{"n_layer": 11, "n_head": 5, "d_mlp": 512, "rope_base": 100000.0, "attn_scale": 0.125, "bias": "none", "parallel_block": false, "init_std_up": 0.0269, "init_std_down": 0.00573, "lr": 0.0103, "lr_mult_up": 1.22, "beta1": 0.95, "schedule": "wsd", "decay_shape": "linear"}
Each number is 500 + 25 x the weight over its row's rms, rounded and kept within 0 to 999. Layers, rows and columns count from 0. Numbers have three digits each. The size before them is the row's rms in percent of the matrix's.

# gate: layer 3 MLP gate, 512x320, rms 0.323, rows 427-493, columns 256-319
# up: layer 3 MLP up, 512x320, rms 0.321, rows 427-493, columns 256-319
# down: layer 3 MLP down (transposed), 512x320, rms 0.285, rows 427-492, columns 256-319
gate427 109:498494537501541456482569489478515500479527514547516536475450524487496426495455501513499494503515531499460540528447544458449468477520494480493499519482533498456542540482441521491488484492491490
up427 103:504543463513487553506466452546512487535498515501530497518508505518487475477517530519504486504497486475555518460527470477514513547458498499485515529494489535532525489497519486504479524511499499
down427 106:533530495506489519506456485480513487485506471469492501512525554510457497509464498493505503546461502507538529450496519504481524527501465519487519475479480529476477496496568536514498515485516556
gate428 097:520513465525520519507473470494510512550500484524513514523480487499503467469491466467493477505551498484548519489472443466510530526505440525505473492474511543516520503506509479491515501492512492
up428 097:551493483474536507519509496500475518481498515482495520505525504506474498496477458508473443506513547500546480478530498497494481499425505508503528502567497449473496470487503483499490534497520545
down428 100:508474501464427531497448525522510518477514474485488482452556525503462512480474503467490516512483527485496517511503518504495482540460499496499503473476497514514553512469516515544555459522494539
gate429 095:497561474507495513515516519507455510512494538544512513503542547514509513510531544484479488512516468527505539489486495489514490512475466512544513466482508511520485460455467502497472540480465524
up429 100:499546525483539523529489509499423506469545452531499512484497496507522477529499499485489485505483499510502497488504476542498488506472496484514529487495471518504516503534479520504474480459482553
down429 097:533471480492483510513528536528468465462507466501472523508485483520511496505504456494526464539465491511524485503487542493492553486514497520523503535493465530467506507513500492496504461463470482
gate430 091:520509518534484483521486488471560514486474521506461497450483460470516511504545478511514531512513510507470537469509502485498517490446502475488487516533478491474463471497471503497489489477491496
up430 096:542484509503507454489496471538499469492496479474516506475488514474532513470480505485509539491516509470506548524505491489487560499502524502492459494497479505463450467492487475501491470496500458
down430 098:505525524537510511547483508468498501484497468515502513466497484508486499506523535488486509463467470467487517484486502492484497544539486515508464462505519490493516495481480478465531516521499524
gate431 112:445524491480493460478544456485510470473489475521534526492480517508479494486480507555519481495509496519508473471485510485474500526472526487502529561497472551524492513532478482509514446500504519
up431 108:529478546533510550481443501549472478500463507490483520507515499496535478495524518521539532495520547522476504500512464474538510499513507489530462498541499467471529541472461515504492525456484459
down431 091:469501472504531462514516485482536500425480495491500476523502515464472479519483505516560499581485456474495501496476482517499522533499459524487507481491481505479484527472517530596546473526499515
gate432 096:485477502540494507525502502487542484558509538513509482516536510493473492533510564499511473497531479542507483462492495506484500484526522515492507489490509476506488472518497504501481509507496522
up432 097:476496551494511529494441499519494518493498499499485487473479533507511492514521491471493459500502518489483522474493492495491517470507488475508506519513450487475531494523495508508517501475537552
down432 102:522465494499510478432485518431498481515522517508501494482476510519480536513490466499519511522473502514472547533497514515509462500525523494497523504475514471504533488493485472502538485471482506
gate433 105:488484503505517530466452537511488499500510480480490518517551538503504514556469523481520539491502474489480483500505508502541507487444476471552529525513462502454505469514472516507529506500466536
up433 105:471472507515513474507498499517473452492522505465492488540534493506482478478501484484532475504560472524484517474505496492516469515528458534503528434529489499500527473528508505497483459555511483
down433 110:471523497502488477518514476508528539482507532497481505523512491490450539544527478478485508500482498497500500501481494455500430498573520483501506468471508512464469495482487514479504503545547502
gate434 094:515499479497500487515456487471472511565526494533507500503534498505470560492444492521480553480489491522496499501541490499516554504525508496496518497533473534516473462513478504496513467494533520
up434 096:491455480468467513501521520484531491488489560507553494535509511498520497457461539502520488499524478507462513532500501523481463511479454471532469442469474464470521460491530514511479506459531505
down434 090:537527531508523517555482493494483509507463555502453482454519506502511500461503485512526478509475493494498499505492502476513516482501495521486512530476529530495458494489496487579495483455498505
gate435 106:489516468488471503494461510482475500467495512478483482492501485492465466492466483511538465491517541510497509511531543492503486457520526522431481515511487515499531490475477499503521486481479492
up435 103:548461470541467504490485534501507458485504448499544441522509531506441517516472480500503535492530443493462503536486485494501512510512513510483541538542516523489484506462461532491491465485499491
down435 104:477533494528485518491478488505470527476475502470513448513532527491464498486515499531497490522505511489473506543470507509496480504507517514516484519474493442493470479481498485488527521470517493
gate436 091:506505525556472459472527463502477507462476494514505461540523478492498473560487528484529513504529497494492506485508528480515534527490538504481482500499492477463496506510503505503492480508525497
up436 095:495450484504531506502543538491504489460509507499510488532497561517487495500534502494512526504480469484495534464488534501529496505500557509485515515511501511490480544500514515496511502515488526
down436 094:520519483497481493488503524470547525469506520530480498512507521488502500528527476522503520441517526535480520499521501507524504495517512531458482510470507493516486431494526479464523484501485543
gate437 098:511431480509483499498501514508462481473501477508499566528510543490462508478525485495468531486461473511467481500497494493528524516559500529471517498455540530493506521532537523500471483500507444
up437 106:509495489483500519479529548501490514506522503480517462516465525489469539524435535496489482513511499492484521462542479527493535489490493529467498438464486524496476485492499497497526468475502521
down437 103:531449500492562530500446502482482507522543517514515515514491484486472499504470521520518543518543517489544515485494489483495570457492493486527511492491500522497518535489459532514508482545503523
gate438 094:492462570508522510528470443493469482501483514518519485509490462498497485491538491562499518494529511483486520483510489474534490520508569541507534540519481482511532508523526496496561515502464520
up438 095:476509462534533477520518523502476530534467501488466532532514503485508490542492509499473512509462497490534492501482512512466518531492537500525484508555494507492451484482479494508451488478506470
down438 099:483525486521543516482510552512522504488505494510470500534522554486505511527502489461506522507499451508552469508499511481507506513495520480510497536448509570531481501491429535509472490506507479
gate439 106:475481509492514494476457540477525516493513528497516500479520445495520525478549506502511471501491518515513505460524496534471523516522469500447512520499487509495541500508546502498509476532544461
up439 107:534551505499510504491516451526484467527516550552532460458465452487489511493486514501499520510477508497483481483501504530502503522523518540515513515498496527463518546529495499511470498481499528
down439 110:517485522465505459479529498468552471531496518500492532496493511497486479482493526493520452509499489457499529543526488496502465480500539478509502501550480553496503511500503509590472538522508543
gate440 107:480509485494517489525484511472524540477496525479483524501490511484499458464528505480494459495521530458489498513502511507498489488501491522503482493474470492509495501504461500508502470518514514
up440 098:510531493491522491493497442514465484457490520507528487505515501513464493517501489484485508506494503508507487516500504546485508471478465493464522500498518558472521536520526509480547514499553515
down440 103:518448478520511473535512492478514511473473510529504487537484506518512526498496542486480559470508449512531493507499477472477478500513514480470491490469499523464523511498469531436490531474512471
gate441 100:460510508468495535504522489508474508508480501466506492490496570491516506497529522515528496497507474556490513522487483488471552488434502514516537483467512456483545513493507514500491503476504450
up441 098:446480501514539472458485508494468508491472498524505501521500475487563497487530523513531509494505540470537498456459486497485474521487476514508511469521503473482482489497533481507471482518505511
down441 101:494492504509515493461482516521551470475498546521504517513505506478518531509506508494496525506521504490489490483525470479528488501527503468474551537483520511470477499515489504500486472490507455
gate442 095:496555456556474502517493526439518506480455480508539512527503515505500435492512491492510545508480493518531487489454518470499493506538486508460500522490510462503497524451491487497540539503491476
up442 102:492526490515522495509464474513484485487511474519487503517457503500458519464482478501489503506532511532501499491511521500470483475511495554497473536488523517498509498470452489512525522477497502
down442 104:527479509502466479513506486506536477502494520537451502471491507467518503516488504515517448464483548518451483535524493495456518493471489490480517476493494550500523528505486524450535543552474501
gate443 094:519477511509507510485531500494512496485487507436484487520494521500499537480512506521525502486494511534507577459472501478419561488536485492483545522524492462518476520547497504497485505505503475
up443 092:528522480460466496524481529515417459562509492519519510531526487490492519496472582520474537506495482509501521498491492489511469475477539463492529480461496538510524519467480487480479469461506499
down443 099:514521496499564443465530484536529484493472523470508534469512506470506543484525483494514526514498511535503510505491543515499483547505502469532506491539520515493488521510516501557497492542495508
gate444 100:501510459505488541473516508484514467477509511528476522544569475509476519506509471494484498487525495487492515504523508462457508506494499520522514508500475500511514446489482493503533525494498479
up444 110:519486490488489524462503466458477494563532495513491492483513478500529481519502511515479514506503514502514453496475488554494456529472495468481514512506497540476494509535495491502501493549482516
down444 104:498510490528505488456505503493507483515525492474512510446491519482493508514486480496561517513476541481491511546514483543504515494462497487521462470526473504515487498494505531540490486508515541
gate445 097:513516546535510511483463509476525446508482454513487511463536500498472499450518436490478504495510487470500495443470492508487517510505499504463472508509513485479535529519544520503466495466497496
up445 105:472495512541471526485529456497495526506512499500508450521495469512491537536498472512487509484511494536475512502485481506467531502503521558479541465475492523548514544514516504498492483454551526
down445 106:501516468503480468518463470490500501515476545516504473451519496505492516535442509489546505459533453529481582491508476490506489484549525500539496537526491515522441497504470471488504507500510493
gate446 103:499512490451475518491457486525478469480503515502490510497544509497506529532482524512518508504514483503431521496524492501468469502521510530526509491508471501502534467548479503494476495513470500
up446 115:487509478515487496521456467506524548542477519484485480471506499504477489507463468512456474508509460478536512509490524501506472491477462444515469531498471489505494502501467511495490458493524535
down446 114:504533493476490509513541480526498513528487510454503488445507517489473511515494497458463526535530488486493549495513538508492516465473511509520507506515539498505475478509491498568496481476494531
gate447 109:506515471455459501501471476454523506459469532494483534519522500514545500522555517494487476503504485500522489502430508492495527507482505472534476517434440542510496525483541481503520525522501462
up447 101:529489541491492529527471495513485514524472508491477529503513499494469459508478501529545502496507508490522518489506462480529479498518502509502489508532517499520528447547508494507466479526497448
down447 101:502500516480524479477497504532483483505523483515484510512486528476502504506495500508505520570495552509495531468507474531545518544492449532456510513497504475545546465487486507496473499468493577
gate448 103:532510486493540470501479486479493514452475521530499457549475503515521479520508539505526481519452483474467499503520478454487479444492452447486509555490485486516475432483481497492520513526500524
up448 102:480526498539526508539528502509506530449498518497498549531528538468520475498465525532514518505476534559516485475495520514500506507530527509532466537506481476483458522544487495493515499476530507
down448 105:468539517517484493496506498536446505488514455483498540477502512486463496460469481486476516469512504529475498518499504474526542524494509503522482496502504479510483513527542471487497513510437512
gate449 098:516505464467497466466505521505524486508476514507516529558496496510480480515505502483496487515455509528474456492468519529534497468502467509477519487572485553518512484482504517499501485510472473
up449 098:529504491535519520502511518510497463480506550485555501526501446515509496493500485522468486502524525521486438456511565500536448485510529489513543524477497475501525475513515497501508519479480467
down449 102:499487478468528482456480478483495555477477516489491515533537457529474507515506527557504493449531542510504444460507523491539475470463515540500509553460515474459460479485483518440532473473480507
gate450 108:479570472495484546513482504468501503526492500513489502542477495498498528472522496497466468514527530488497555524472505485506488501506477489493544524473501500519490498498498483493483529480485516
up450 101:515485507461502462500471481484516537496523518548519513483485511475519459527489477487491496486525496515477461493519536490495489502510457452516447449467504495505488445508513498504520499526498516
down450 107:492562526508545476492506494484489500520467473520516491524495471499499515543493500484506535512489487499473484489500491513463554481490483476502529461467476508566478493529483464357507503508464508
gate451 098:485472484449495494523516483478511546506495526498483514481514517521480539505522479549499458501515526464484503509484479495498487514511501511474517559464458583479528505507503508498503455492510500
up451 094:497515519486527512527496491521499477491536523500485520466487490494493497479496509411501550503512521508499498496506450496536474511478526531489527463497518501511484466467443494498489474458475446
down451 082:512484480481505472508484516497518531490523536486507505485492525470508491520506484535548445564480519478508510514517524518506481477500507475448504533472513499507503499522528552663526501502509537
gate452 104:492487474484553509439500532546520499506486481519505482482495508492495500521488488501545487501473501495466474497499504480495487496487514514483507479430514467536527476413515489490522496462502550
up452 107:553479472487531510476514554524470463536475434490543482508459466514486507546496499523469520500474493494503493494480471497501530534509503517485514518487505473530501488468477515500526502544517479
down452 107:487461522481516535531445493467518520510515509522498533512521498451509538455466514557497547511510484491476549458485532469486499458489466519509548508488494503480498548498498486469470477529542495
gate453 092:502518516497472496486477478499496516549494504494507523520502492504549521554519505486524477498499542506494479514531526464489491470512501469462496475486504529507493482506506478495529533530443535
up453 098:522496497509460510513508476466525492507503512497511492506529477508494469487502574524480493490488515540489429493515538502467503489494454472506465491511481507487516504509487487504503535470531497
down453 108:451527546507547536517472460512448538465536476506538499505472479520510490486532483468519541477503529514529513500500465481532491515501489454523496503497486480515490468522473487606511444514505501
gate454 099:533506499517489469458521562525512477522500510466466516500469468511492466506539494495495504498488485468492498518480480503555513506556510511468525508463489463540506518521507481518470506531519475
up454 094:535482512507509493483474519467476492520501482521512497470481499511522504516535550507520528508485473481509537529492486520493559535524521552542458486473496459460480489465503485521491524510515550
down454 097:478530512484499508491447464492470493515537461493526482481522509504540495492516476494530496475513491451470541505495488473512507520506490507522495517498480477477505491511489497457502505499503487
gate455 095:518511526466511490464501512465476533538474486476481534484500504469527535486496494476481512510464510511513529450481498491561510513489485528474484486460507490541527521478518504495495475515463471
up455 100:487493495512509461481492463504509478486496548527502496527519481497491456455491541547481543502495453516503528505479485481495534461527535481499482491500507469510482497481470515486512505529552527
down455 096:514457513500495516499510511478504508472537514520498474526493497478498478460506505508488467478536516486508483517521518502469485482542536488535488486472497522512483481519509524645532509516506507
gate456 109:484480488510495468486441505507489476467531538524490461500497506505505488501466506474488533488499515497488516520476511481496497531576489489519533483449526515519488497506529515498501527469521536
up456 108:528482499482468528504532511496498530513487492509472508547538584474504488482508522527497461517473549523486503493487506510520462532466486491505447478518511476523483521522520495500496502483483500
down456 108:517504474517534520486540498502476458496471496516518448502475513499462509470522457498499520498506492504501504486520533501505504438461497515453484507512486502519495485484497518509537494458493507
gate457 090:506436467516483497520499502546497496538490480513508516490565492520519478470506516462477477508490525524488447485510489527499474495538505485514484517527477524501569496551482492487522471523499508
up457 091:475537498522538468500512454465501519493490532493471493478470507455480480508513494461504475509526499513519531505488497484476488509515532513455492483477477466518521501495483499502498523487512505
down457 086:484493507486480519490501497479516500478489473475478509505452503462493457512491515490527503605493525509525499488517494469468454455461477497496533455488524464505467496518448516589521513501518479
gate458 100:482495460496550518523518482493454505467485500509520511485505543503538495495494492513497467496495526504537545480522490507514465482482471506489482518499492525544511534489494487503512491447540476
up458 098:445484501483527544520508520512495496508516542553500485510520490512487510462525476536497476494497509477532490558486537529525445500535503520512509544504483512527507459524518513492503526499465486
down458 101:482510512500535526542488517547518477480501498505514498486473498525554494483484491481479479488502509483478456502510511498548485524434487496517448446492505512519527510496522515585540507527486481
gate459 096:500508472507463479526494476475495526452502493466528522511463499508482525510474577481510470506462456523521495474509525508508505512511502509514531461491497525514489479513517494511525533477461457
up459 102:511482456509526534558489447496503515506492493457507483488484476514499506528512522486494464491438487483491457483524564512493524468497500456512464499528462465523504493491486500505499536493504488
down459 094:498501496502500474499487500501508540494530494566511478498525491476517526532468499503465513494483528487497476443533487488502513521492460492486531528492484487509530500528495487422501501466463510
gate460 104:484501466465522479525513517499487526479492512488494498526513498484489516476482480490512487501437484468513542549478536504471486542525513480493508531469463553512494565489482501498480469490534483
up460 102:516491475528496510456490454531485492477473511482504467495494554518519475496508554480540518492476494505466529476526507467466533529573529507493476506523526500487518466493489480494516546503495434
down460 103:520504513524520513504535512493489497487524534506497505439500479504472481468493518485461498480515523498513521510496531491488481486520493440489503483491480473508504507451485485471492507502491515
gate461 107:468483547480485497534509499511488504508537486484490526527500508529468471489500484507526499496513521526486492483463503499525508514484463492468505510507525494482554508520504516498534464474465558
up461 099:520490535505525518502464551500495494489511505464533439502481496510489492497482476470479499510504464503490495522523443487483495482490517457497507444474462524501507481552482514502491466536474520
down461 115:490466475484505474479450474510487512522476482556506487504463510511538486506487447480515504482507463518530529465527506529466513465488537526517521547523510512535496482489499485447488519455547475
gate462 089:505477506451469464489463533512462517519495517488486520485469501488503515515467513536450505505511480507522478516481509530518495512526498488491546529486479517509466495531510497482485493540555488
up462 090:529536533516490512529513525530539544527500493507477506506480514503492484519526534507527497502507517490511492449524474477464500520504531527498485497462515505495513461494515477497509470489421520
down462 092:470479501522525447486516522497517501530425529519490499547480462454483516533498511480528550591488466526496511520497507485501516498533523474548512502487524495450470499487513490562511505490469522
gate463 099:526550426505506508511538475501496536514482469483474491480489546512499485516521508466456498507523508526510523431533493452476485505458484506523488497512532513491492554498517474505468518479493499
up463 104:519503488492546527501542452453484505531456509527513465514490514481513492500542502500521481515476505513491514502494517553469456517489542532484533479474453513515485525487536513510509497550493491
down463 102:543443493490513487503511502428468551483507482494480506469487548515531468529507487523512503476505502479438520529499510505505479487462503458530480498485483526518503479460543504468511482494490495
gate464 103:508492465504486481443472491497534500517545490543527489500527550507477494463503523474496493501548499482475551498486489489492547490474505506483496501499510529473469512514470491499511561483520540
up464 107:486500508486525503528486505512526501511518488457484465452489539458517544506469475481485519506539480501535515481525524543479515504530512534453502480472511522511465483539475509485497504489487491
down464 106:478515536522509482538464484484507475496551466502529546493506490529502535486459495479499492471472523500535522473504502494513484494475498485457495492477516526475550469509477550481462491492487464
gate465 100:480504502533494545555446486540481536557497535477517472517487488475501462495526497508542509493480494519476485523498508495526496479459513486504539494472533489475502509519492511499501554521496504
up465 102:511517512463518550473492502480511536520528478469501488494538553519528499534516503550508500496499528504502506566525516515496491473497465514476457500490504492516480465503530500499488473505498496
down465 100:521520536446507492540486507507509506521549511461504525465487518490518498496526485505471494532513477476523484443472509480504459498478499466482492470513491520510495519499510468538459518514488499
gate466 096:500518534493493500527490494434491450484498526505445529465500514520529457464468519435481482506515518504512517491473505527489492512528495494524491446525487526504460502491475516500507496447521508
up466 100:498493476487513520526488515534490530537552474474521452491511487527482539554540481475505478506505506485447516504552479441548531460463464521527505514508509498489511503490499504502458472556438474
down466 095:475516509514544518513503509551520487481503504441531488459452495481520511475519476531527491532496504558482523492518466483485503489467508499529519493480509517510500528510533522509495543484510473
gate467 099:469497476515505500509493497487498507545478478529485559502456491496514447491533486525506484494510522504496450480507530515512471494524465525515521474463511491482493486498508516499519506470483513
up467 110:533501495502527487466520465526499500470498454512504548536497482494486505493514514512496510497518556478508476473503525467556460484530499487495485496505496498458547505499495511490522536486478511
down467 109:472515470512482488517511495531525494478465485528507481478515482518521484470485485533494494391502504526519497491478491478500533455490535477473541507487520482459506498471509518502481525473513482
gate468 098:471496520515445484463476512530501499503481558523507476484511523514487494498450462458455466494527541495465451531463515499503464436487500463531494468509474517514494552494506483500508475494491546
up468 097:484498496495471550479472531541521506510510496543512519500462535487527488497493499472479477516530494520539505527470519499496478501466507507514534471544496534502475541480501494516480500530455504
down468 098:496522486487446541479540539539530505498496481457496506538533514520493500493479490493523467474520538553526515507497515503468504515484472490483514455498478503518491490543483489383541487497513495
gate469 099:527489482462434493522479484501517477477554539520514500486479506512490499462475497477519515484552473497484539470525525482495519481488472460462515495438472540482511563457518501486504497445474539
up469 108:495498528523503508466514481530493451521465512508538516465485486500487512552473503501484468503524479503480521526529469539464495514561492510492493511508477507477517516483504479497512507547542545
down469 109:513509491525478495493524451497520499507553459484476544497499546508522488476465530497474500545528502491497520457561511455489480467491512469492510509504490489501487533513487518489498524445477518
gate470 093:469452460501519558498533469484536497514484532482493533506504462502535500500456481502463510492474501474525432499471535510526483476522482465504495474463468470486485492483457515497531514500507517
up470 094:482512529504471509526506545507516481457508529492490483502474551485490468505534507508561478494517527512478520486488471506529528511482535511477515506513517533533474526533510521503487509460467541
down470 094:543483509514523451503481521533470542499485488529491506494453498468526496495464502508536484571560528534497534480500417546507520520509514498503522506520555483524512497523495479538541491453513543
gate471 100:492496512497477499436508484477502535488520540521505497500553496486500529526478470498480471485487535494514527481503498468487490479501564485499521521476480545502462488500501509486492541489468468
up471 099:520536502484464510481497491476532520456533491444488470465499499496530494441496516505506513507524494474509483521525504474476510478502540530527490488445535462536461493540506507503473474524476527
down471 099:450533482499475497456523513521489499490533549521508487471515506506550490487487499506511509483507510519478497450510505536492526544441533517483504505465566485489477474500510463466518482534471504
gate472 105:489469511529468535489520530475479468487508531442498496518547519485465560463515452511507457501481499488497483503516515471510495527498502481521500526506514449487508545514497496501492514501513477
up472 103:518525495500484500529526537452501531516507539533534483511508531467470477487463517493496527495494489510574560502491479492473477495548500500499462482514488490513489500508464489503548501516464531
down472 104:524477459488518497549503487485492514482500470490484528462529536529488497510556513475531491537472519539499491467463505474512516506504439514468501498506535475496540517503483542480507492497479508
gate473 092:472514557517506495510507538502532473505505549505484518531487455505501489525491532513470538501498490522506473485481483508520471489510509488509485516492508464496516481494523485508503477502509498
up473 091:499454551554495491480482515537494511493507489501476505519519475482427523517501515504532511481454484507494518469541489488472529515534482493558468498514484492528478486528532509514490492495481532
down473 092:480463490526528532513491481545487483455525509499486506509514530499444473506482468488549472553501492501462481465502517461527509483490496471518495435479463475466490542520528468597480490522463508
gate474 096:485512525513529512533546484476531520520527511504520476479524489504519533496499517488474497500540497481450505467534509476532494516529503521537495512504478480473475497524475470497541505477546510
up474 090:499501473485496469487454527502461479434488513525512455520486508513471490495539520533493491491478522465530486552457482480526532474512470483477480498494493517501504497458524502491475474475477508
down474 100:516483550468463478481511507530503534493443490460510505502473442479494486544491488457528479560470479486511501523481496486470486514486500496482500541496549540520463501496528528599468525501531491
gate475 087:548529506514468497528491505487527491548510504447495477426515511497487473491478508500539495486488531508522489528506466514494569502501479498498480482486492567499507544538467510513532446472483496
up475 088:523503482511497500522518524496520518509498518521503511445484539500492517491491473516472488496479530531478481507491492538485545471483513524484495524519477478533488497481492504498498500482512492
down475 089:521551474528509509515533546512491496506487537571494482494486526491459508537520503510486475508449507545496465495499527533495473503477512489510494512495521504504480529486536480451483493500541478
gate476 096:506503535492559543479512441545512504486519488487460513503449473511478463567513510506540500499492529448513502479487488543541503457434482535458519496484507515523492465488533509503505495464496476
up476 092:514529506448493492498577473483499490472524507493470500497509487512484496531504528517500492497520530460479485540478558535526523466476469508503493485472510515506509520496491495502505464517516460
down476 098:529485485502512516488486436522522517533529506538514474496493533523512499542510502507517504450494487446488485470502475551499501514470520535472537522502492498456530511518453505460484536495500509
gate477 097:531487473486444474530533485480508531455516486537538519469465495504549503511503463526549507504520505499533522488522499509495509503492507464468477515465488517514471522531545491513580500479520504
up477 099:480557498476504534522494466504471506496511478514474546492540512504465538535516469498477490490495490517476465421510515512476527528463520505497508501502509472509523520511531500499508477488492512
down477 102:549526499499491502527465540515481507488507509546516523508516494520468517525545535507497496491479509476507450472544519541495515462456545474476499518485480504537522487477498499462511484491539517
gate478 102:442514488495499499541508488495527515476532462516460512491483511510510464487536565568518493522451500495511507541491521501481522514502453511468479510528496480525479514530537530501552502470457484
up478 101:475493491487496490509560510500499472486504490510555540511465548508506527537462538474519499492491489490507492476481527520481502488510481480560462529472481506531532508459508501498505475478531469
down478 103:528467449505496504447510499471524492488508501527558484484487576490449453519510562516497523458469509529505501457488504537487486473433476487517495516507541498501524503507549519525472509494545480
gate479 103:484492510506503470497497491535508476537480527522530483509458481505510512471453518456529472496527489454494464503540500508549507497486469472499538483491528507484517494470516502500531494468479517
up479 097:542478534506457537517501481485501454453527457475466545507533531491517481521489511477495517518449501528517534515500518497479500504511464504478506513529505479502482510551510517488514501486512500
down479 102:506461482509521505483483544477490501502472469479508515483506502522487487489566473505483514571504483482525513467471480513471488519484514527486459466491503510529500504467512550630490489476521471
gate480 091:525501510482560507476486484494507503436467499477483471503514494477470530483502521473504464513503484488509546467476463500526482500499494500509499522472513483534492488577515492505504496512520488
up480 089:473460517487502521464455498518527490469431515476491484474479504529459528502543443501540498525520491495509523530478500500550497475499484482470496543471515476518541518521510515499500465521536478
down480 083:507459510474507485510486465521498499519504503465493476540508526503492510505470506468513485382484473495498551508464513469533510466500520498438500536509490509532506501532504478404483463480511493
gate481 100:486514446505490522529481479457498463513510451503528534498496467496506414477484500486464446496495500499540501481489466446489475480509460467511484521495554495527513467466517496517518490493492526
up481 095:494472512538492479497549514471500503445526501535511543525522514528502466514457488481473507520441508528502561531479529496512503491506539446456488469487492520548484449466541511503527476519453492
down481 100:471493472496488481541467420483480501536491495485482503454521529485499561519502495455489501493519486539524465540508504487528509529522496477518501467510487511513490501491511519524485541513497511
gate482 100:491532485505502446487499504457503494512469507500512489532464509490517461501510459501435480509545484486499486513511473483505546471510511499443494503463528527480499464496496513496538502510478531
up482 105:509503546498507495519512519471539513503564525456466525478510486498511497536589506560528497510523518485514523496500438522460506483495474471461532521506509513494488540467474504497505529458500564
down482 104:486531500463486490530506455461517478484516495486521529518539447479541487546563506519493513556512492467532515496509490528473526488477486509496477536460464495483514490483480573508513506501516531
gate483 093:515469496464488505458556491479525502528464490501513540531473482498471530493467488506509473494514529501496480513508514481482477493461480512478523501476506526448486497559525499495499516508558525
up483 093:471544494505505474517456515534481537481502482522482496495547518512548479536531523510497524506486470493477492504503508501493474496513515499496480503519475500531496511469525500493473475475441485
down483 086:533483456483495473495490511497549499458478514472478502545501535488509486545509492490522461489481539483485499510514523496446457477554509503459479479501515518477469471490508515603505489499556493
gate484 104:527512478502509560461483524469520484476502460501485522504529493514477481549517483483478520502524520468504500483524469520506465499480543495519505526518511472470466529469479487512517485464452504
up484 101:479466480504515508501542501468491474482540480494458494500553497525484464519531474503489537498521474493508486488511486489514455515500497515503540519475504485527485478493515503499495502493507506
down484 098:450489494503505482494482508485501532476483506500512500481506467478496489528484533478503500440544493527506447511496479512440524505516508468515537480474528546569498475498504475394482527477485490
gate485 102:507467493506473494527520506470554496517516466520504536473468530488556480482507477504527480506441508471484558499463541471520515525534526455513501545512521460538508504482512501508510490476475534
up485 103:516507516551473507516472481473422527458502477473522545490508488510550482549469508503517494505525527502522503495467481503497531518487482548471475464513475509462446493488447506490456488534475505
down485 102:540532486499459471514530505487470508507513500471479551458508516504534510485460490504459486515494520508505518544498502507510526552525520520476542495476456508474471467485502494573441509514448514
gate486 099:516498490510497456495521485536515494518496527475509534534480527501494454499528516518485456509452471484496465517506513518483474488505521486480468496506506484505433476532485503505538488514509521
up486 094:471472528509523529501476518497545474486484512522472509520495478484483512506516479527523511502546500521510484489503453509538510509478466523459526520530519529476488501512466495497527538466462489
down486 096:523544515504482516483517509496514489486473489509499522498431493487490528489525549484542467497515530517500516495463533509542502513497482504482515475502522518500501512492527532509543496493503484
gate487 103:484492559509519526568518540532518501489496500509482498533470471508502503504465504532504524502486490518462463523490511550515473488502517477494492500512498487499489478517529466499465462532466445
up487 094:528526481500527506502473514487522531518493490496496502515515504489489471515522499507495552502492504476554464496524424492489473493507522513519533534513511481486501496511510515506500453483476485
down487 103:491480532511516510512439480494529517588494522502456515531528485559497507557486488493479540482520453529491523516485475499451538503457478543509491484482469509484516505522535510491508528499502489
gate488 092:505491483467468468520531506483487522498466472532504485500452529494455527508501505519482484502515505533509463525487540508502505514497449527491503512494541520482465487513536493499515505481489487
up488 103:533527506486516463533502485519479430529502531507524479514478482512476486510489477447475472486531484521483486537458517494494466450483503539501501489486449478548491454518479487509542503495478491
down488 102:537486549487515503450512515513525516546474540521520496505507524496447514504469483514496504563522508537493480504508515486470456501545497507534476478515514480498471498544492500447517515523533503
gate489 105:520531522508490487491534504513462523500503472488517486524469518496521453506509507471490537493498480500517501464524491474483514489506549485500507479520483466507508519474497495505496496540497474
up489 107:528500476481537497534517500528500501533518487488531533503446505515478522511509484506481515501551488498489488491454479489483520524492495512468483495469517477516521495483459498502496486499522496
down489 107:464521486515482507515522490483546533491502534505433474560538485497475520483538538462460475475509525508485465478504520502515479482524458506503488490540491508501500472523518537424487538478524485
gate490 092:544520495489544487471501469513486499512483502499540504482478510501479469422481537500472512502543501507475502489458512506503499491474493539512504546502490484522511482519483506492496472495520474
up490 092:514486505472494461477527515516504498472448582555504520488492535520525486455483531479501499498479524480450538547472507514523486527496450512473516494486502519538532471523526526510447503562520499
down490 093:540494525487528488470477478488535507513502467510534486511490500534528482465508513530541483490519487495506478494459507494485499504477483472510491502514464495496504490503501452424542506532508447
gate491 095:531492447487465498553496465465472487472519490530519491512482502523511474505467476535498513504530527488509489485524496465505511526464496532511461472524491519539522481524519510500456509459518517
up491 091:532497516452504554476473478481462529503541496491540493513507476512510491473522476546513451490486475507491536520517468523513536506507505461474539525496487501504472505512464509493520465522510514
down491 097:515519468478509507475472475484507556499495497477470534478508519447508531505480475544517460558511472535520503525489529534500494514482532441511489529509494509539513516517465542593505486495516518
gate492 101:471481432528467473496507489484553495484486511556529515495503449503510505497505531532476528488527469516512546513476516494470512512509510498538498507496511508474529517519464492508517511507506495
up492 102:512526557502494512504496503479512538479527507530536497493467564489505440485486513435519487506476514516495491522504515481528494505471459493508515493438512508487507498480516516508523479520531515
down492 109:480489538509465530483493440511486466514511506529416481492534527506486486504501487482483482529498471517468502546500499517468529458462471531513467502516492451456494460492519488578449483490524473
gate493 101:526489539496493489526516442496531515495534538479480505522524482510484468510499492510484493503486467532543484486486489519490471482517467513466491534496464499499507471523513501515483490544508509
up493 098:470452507494502493475498547498440512513460537519502552480490484506530526520526495479464510496502528460484517534500528460533538499483518508536464485525528521468511494493472503504499483460479483